python train.py --n_layer=13 --d_model=96 --n_head=3 --n_kv_head=3 --head_dim=32 --d_mlp=256 --vocab_size=4096 --activation="swiglu" --norm="layernorm" --norm_place="pre" --norm_eps=1e-05 --positions="rope" --rope_base=10000.0 --rope_fraction=1.0 --qk_norm=false --attn_scale=0.177 --bias="none" --tie_embeddings=false --parallel_block=false --init="orth" --init_std_qkv=0.0654 --init_std_o=0.0128 --init_std_up=0.0654 --init_std_down=0.00785 --optimizer="soap_variant" --lr=0.00756 --lr_mult_o=1.18 --beta1=0.95 --beta2=0.99 --lr_head=0.00823 --grad_clip=1.0 --warmup_steps=200 --schedule="wsd" --decay_fraction=0.773 --decay_shape="linear" --final_lr_fraction=0.0 --batch_tokens=32768 --seq_len=1024 --doc_mask=true --train_tokens=143100000 --steps=4368 --dataset="wikipedia_en"
Each number is 128 + 32 x the weight over its row's rms, rounded and kept within 0 to 255. Layers, rows and columns count from 0. Numbers have three digits each. The size before them is the row's rms in percent of the matrix's.

# layer 5 attention query, 96x96, rms 0.167, rows 0-95, columns 0-47
043:110137099111184119109107160133123147117094158049105110165174148137149130136130103146105112062090120133112105095103157094128132143115183130112109
029:159098130099116126130119069134154157131074163161152152133060132124104166088175118092147167173135150160143105144145150112165126199146116155127149
039:099138129135143083116125231071136185108076136112114108191175136120147087130155133158129110105123125119100121098133095075132184105114174110138147
035:120158088145144121064132141121121174170194142102114119121116096135095103134168078154162144139139159171128100101103142086181092144150166154145120
037:106104114184124108101151130139140172139161145110085100133165102116106152144146171132115106127132094102139097140125096144192157140189142103126159
050:189159165143112162184123066195119139154175102180103173124063133120174145159100125136170118199143166159160176175142095163104107153149132158139128
051:094107146118115200133123076148114101120127169171142145108094176161132127150159082121124113162111193175159158136105097184091046148126113102160119
044:074095109104111087148172195078132134126169091093124155140115192133093149126169104120113133106108124133127126151123186062091091069130155126141102
068:120168128096166080153161220082134126112133120090146133163184163143117106138108143115097164058121085148145088142141219088102127089112136128124154
042:171110127191107161121088084164137154144139117154085092149111079093172124120089104071104134167129109136168153117093071206148166118142114121128111
060:091132112093151078146146200069121096098168155104150143107114162217076090119098145121105089119125107157149101147152163085115150121124148109107143
059:084108086067092092179130129110151102051152075126093092117162094130097105133062111106140065077122074070145120105088141158110129085109114117151172
060:148098161173131163151134099123097147183127113130103173117110159105144144097200095152121129145105177143103159162136100090124106177146120139114134
055:115152099083120095161098186079145115090154119072131177126121209143140185119140105148137038149107061133087128119198166102171151129095122156125156
088:112139113114123120150067069158077158076156094183163133108147133175092116140117136071118160188099151191164157133157095040152096070138129122169130
078:164133169098197117113161149079146153109083157118146109098069201151071078122134154127131120100107072137153126188142150072061079102157108033115123
084:088133138048093117137123166126160146076111143070182119136123146112143179134120123133130106142135059134067111082170124147150174140093114162120157
130:135104118159168161105136088135108113148126130190078091109156084140113050128119130117161161100160165120178115123072169125101076097132139125171089
095:096157153105116097146068093158097174071125122130196081119180150132110172136094138080100175163107110155111173096191095060172113089086114164129150
102:127151193122138163104132126122124167124141185103111099090059128163121096099132179161147101155178079095135121134181145158124082076138074095089141
134:142056163048137122171101099096175160105119067162138117113192120140095131157153154130125120128124093130113131112146082110130119143174116138174171
138:129099141156156105132116119120078143114159141100100130128142096146118103140061187143150120138128132137132123100104161128099167168075189165114108
132:152100114137110142148105117114069114174136130105147125104115161109123094084119203102168105104134125131165195095123116199121097163144088091139089
144:102117205124127170161136110157089160096163114140080134157108139102145114102145128115122067110193087136099156148177118088136133169157162163128127
150:145116145127096085094158097112095084148138176179165163108105122173116100099097077116132128090121163152065155109102182161139129088132106133099148
158:177136113165130048104149169106153131151097116177125090107188139140160127111092135183121114090136156109155165163206111106148145135168161146124124
152:101140162114090162162186066077160128146183106171171125119133161168160119093104138166115094133185110106110136112043143128119163122105196103120088
153:167131122121157120125154143084139144198193106156105128127123136122109094118148078089092106171134092193151091113192109189176073145063134163142111
156:131152122112179120096173146129123118156150097169118126148129117142105098132152125095145103178115129058092160106096152166137106117151112098180135
140:132170174140076162048095107115072134137112144166123115106124117103117099099118112153086182110138080068155087143118127156149178163127136107175105
162:121137112107101186129095108096185133206115112180124138173142165112106119118197154089173152138127104154145107096096174118108165139127108143174109
157:110104163082117096178143136163137118159135113108174173129109055179082174140112158106151091130128129092075131081124101148150153102152144136155117
081:127185134174117110158103072133158075095105097155102090106179111139153101116089097115156154128147144120163106180086157103119154117113099140120122
078:091075194190135081116140157126106104084059104114129159123073121149130133148077108108131068116096129128179096131166162156137041115121164116039099
087:113209122143116098175095118111140084095177119084149141090127166138070077093156130144159135169140150140177117129081104186101095154130140145160164
085:110128127121178086107144169179153200156158131165095147159100136120072157188145105118158152194078127119118121164176149131071058154119159122143147
074:127117096154136112127101088139134132122121143158137117150141085147167133111143105122113074112100183075123142083109092055163190121103095193168090
088:098159090153115105102097129163190152170128185189154078122146129130122122097150127111113187118152131120098182128116110154182191098132095131126126
098:093145126112065129173102132090124116119154126100135093070158145148160103113127173144101117063167104133127109121074140098057159128107109107149153
086:144111115106175145153112071138113124102112059150035170154086129139170154143115109078101090162135134106165154089108159186138161118139176122094156
100:130094185150106153082123118160075144135096127187119107132156081134101173149110108128186139083119142090109108096146092179178140041173155111105166
076:139130132166137180092140073171093172178187142158103124113104103115102125124100149133094101141115086103134111131112107168144112110108119172119081
083:123146126064144107075105117066149143105118102113156066082191149120126094101120089079181146117159088130093161115084132096109123128124096097193183
077:076124093121096123069092170136150147122124184143117122132147101127116135191128164101096118072137154097100136144099097108133121163143114094156110
094:169130112141194107167146191143119132098110143118071141148132228125179198100148087114095069072118149096144138129126130109151136145142130134130137
093:182146112139121139100148127159114142133200048100107140132099066122138152143106070140136139176108138159157078176128127155152080145124136109085131
104:132166125138117143196160144105129175134196120115178150112091148097083123149140121157140180192152115087189123193123160098133050161145125115096154
091:126112149149135128174139097135097108190104119165028133187196108145164165167165099116150127129088155098083170150150153115137083148110167119121133
094:162106168150125125212120158095060140167149062094175198139174184130110108188130092119131107175158128131174103155169173144085092138093173155086129
091:095086120131162110161091154093118146121101166110195109146137095115133100103151191126102136141170177128122133082113124084100133138126099111142151
075:129146132053113084159137141107099114138077112103098062072161130160165148100129101118195127098172031117089134167142124085105159125087135124131178
095:160133112149153093164153179114126153163164084107075113127115185109151137166145103148119106110124133122148112094096135179084149101103154139158110
088:167080137130148093135210139096123135099177174135132108145123249146128160142138088098137097132116124121104143120126137165173121122131160138115120
091:104152165146150078137129105190099102101143072138147094157176102108197084140085152154154146149116143149174135157046093161132168173133099117164080
109:114117139123141073207127145097151128102151138096099080088070153104128144101183109095153095070117111116150129153108175152169117181114160067203109
092:171156110117133064187149118119084135097205150124097146061121106131187141119123139136151171166100162143102183181141122138086096184149161127121120
099:139123135123140158174127183051154141133095170106126146088176124082092120136130154087114169026151112112120159098081083126131166116113144101124146
104:125089155134083084142133184173163097149107168159127145094182148118147134171149127083157112079054130167123184145107088211145155155115120127106161
098:150179126122185124094135149107108162091096142130129135126060125170127102118126137144173088174126109157116094105151092198147166173142149119136147
098:095163088097148081131123128096117140078164209074184118158126119118131118164128118154093145072066138124108144115142142161175091149119121085140152
109:199150169103138135173131138137173142109124106056156123122110117100127121130111145127050150142129123128122157141155121128084165183118131184077162
103:141158120130137127148145133115106118055088084151160151134118152140109153158162090096161151156081118182130144159152100167085182114090142083114157
104:149166135151129173100098098143169087082166124122120132132127092106108074136185184145093103118147132074072153089164118131085146126135163095147125
105:086109122100159107112132142133192118076107123086132088190150138084106113128132116132143103116079064146103090130091092066159109120138175128140133
029:114156113125132065115082079078117143111120060154119092126111075094105084130091157118107097115089087133123103066077115119162111111171095110097132
031:170116158131136166147116150165120175121087119111145185137156170162204100165161133199084115122160129192142167123164169132092133123151155154142119
026:091179136058127140120127152142141111181067149087121130165114119099122108109092146102125143109134162133170090180161137128142088210114089125131141
028:125147136186139170170179118125159172175143133132106154091128149106179156147131139110198178171057141159140103115151114141061157156143076092156142
031:131117165129123162107109078134132144154153129181120141075041130162135144169137147127140108180113116129142158189146117182141112101160144121115102
023:136106171127149124123120145129161130070117132145144095107103134138127151155183169115092075158090197149138146134092144165142151137123124173127122
038:049113103095104101094112140071117066128045124131160065091148100096085097130079048111098105157105087121105105091096113109112125077132107125062089
032:148132131139147160090104074172111104157159115136072127104058093156118127070087139069161121163129105093131118155124105127183076144100110047103077
036:141035073094062116099115126063179142086059131099129152094159079093126109114182112128113100100117117108099124082153130091119142073096133202096121
033:088104093167135138038163179109156090140112125153174078142158101140118100095115172179118091134157153155172143121156164137146130130109154143113108
042:101119139129179135060130072115099120147138126223098075138133152172120075130076147129139122109116119133189120127094153106139077139167124094145074
034:136148140197133162148124138190160150134177127176084171135107132161115142183154182123118114132174183072182128137092162141089120195169148106168070
062:136108142187167196119138095132145124156146134219078125119126128178126084146142159137180112113153149086195122179116166169116089145167123097194091
040:162183091162106126163162180106180126132167114071131186135089139107146197158200094103139097185113168088084149147140142150108128176118124112113147
051:127165128132091161119071106109167131111129159164154116130102180205103139156146160115117135150106081146147134147190102187152151112142044099161189
061:092086098074118157135132062092134113172123087182128100169119191162142089145118107067119108124085129098098118099074138120099090122123062105165112
093:149202097131085107118105159134125119097122163049156164128061144106129195120146086101084136158086121163066123128148079112121167136091101097067149
110:092160111071072104126094127118126138098134130084176128138107179131127186126121115089089131186092091162079129088162077104148167126086073143114162
097:148125122202184144142145132162113115165128117155062145138145059114129089138135120118159130113152184129170119156077142111100093129139191110145063
090:109160123097075112125090151137147133097128134074163138107122145110121199123135152112102128180134087132112150106171068138167173162109096150112156
127:124166117176140106127142126181060099135148123124098159134105087134128139141094092091120129119135182149125117143105138081122124117084185141119083
139:072126157096085123146070114152115150073182105112142123121140084156089149144093159111118110175136084103145113102154093106160147124104136157154134
158:113124119118173212153084142170129157134118119099080141181098130082103120151204141074165154181116118137151111121132131140106081132138062131169148
142:145147089150164114142157175121167130180148083090091100132139144092155142126148151116131082154139111128156142126177099124136096157093154137116095
157:128121123149111173111118096088121150129168118180070105138143178109173116134152062100096126139155115200127113159196107133148080150086105186109144
150:146108114143151119138134113118085133141180133156114129127117141125108050082112148095142098141132125198140165092106188134111100127093154132123106
155:115140208113093159158156121175127127101122144135155138130086143120131134085153120143123064096178103093086176153141130111138119095193127105115124
159:129077084127145058156106148152103112095118121103154115109142088178106151174078147098157117125082192142110186110171078127136072077169071133114169
147:181146156123169067067163176130087128171129121178099146131138087134096097118139075117103105136128113085100142144197128185183104150156123133174135
163:082130139171153148118157088134056120075161112127076122134128130140187122154080142135138095132150158066080174144090123124107137162121140117110129
149:125132132169096140115082133160064111160104142135112151137139115118121132107111186131196131100138150124129156126134171115112185169153122145144105
141:157140118152088159122098108103061124126128151092114111093088169083154100098110121108099136079132093135188126140131100181124117181099105089147096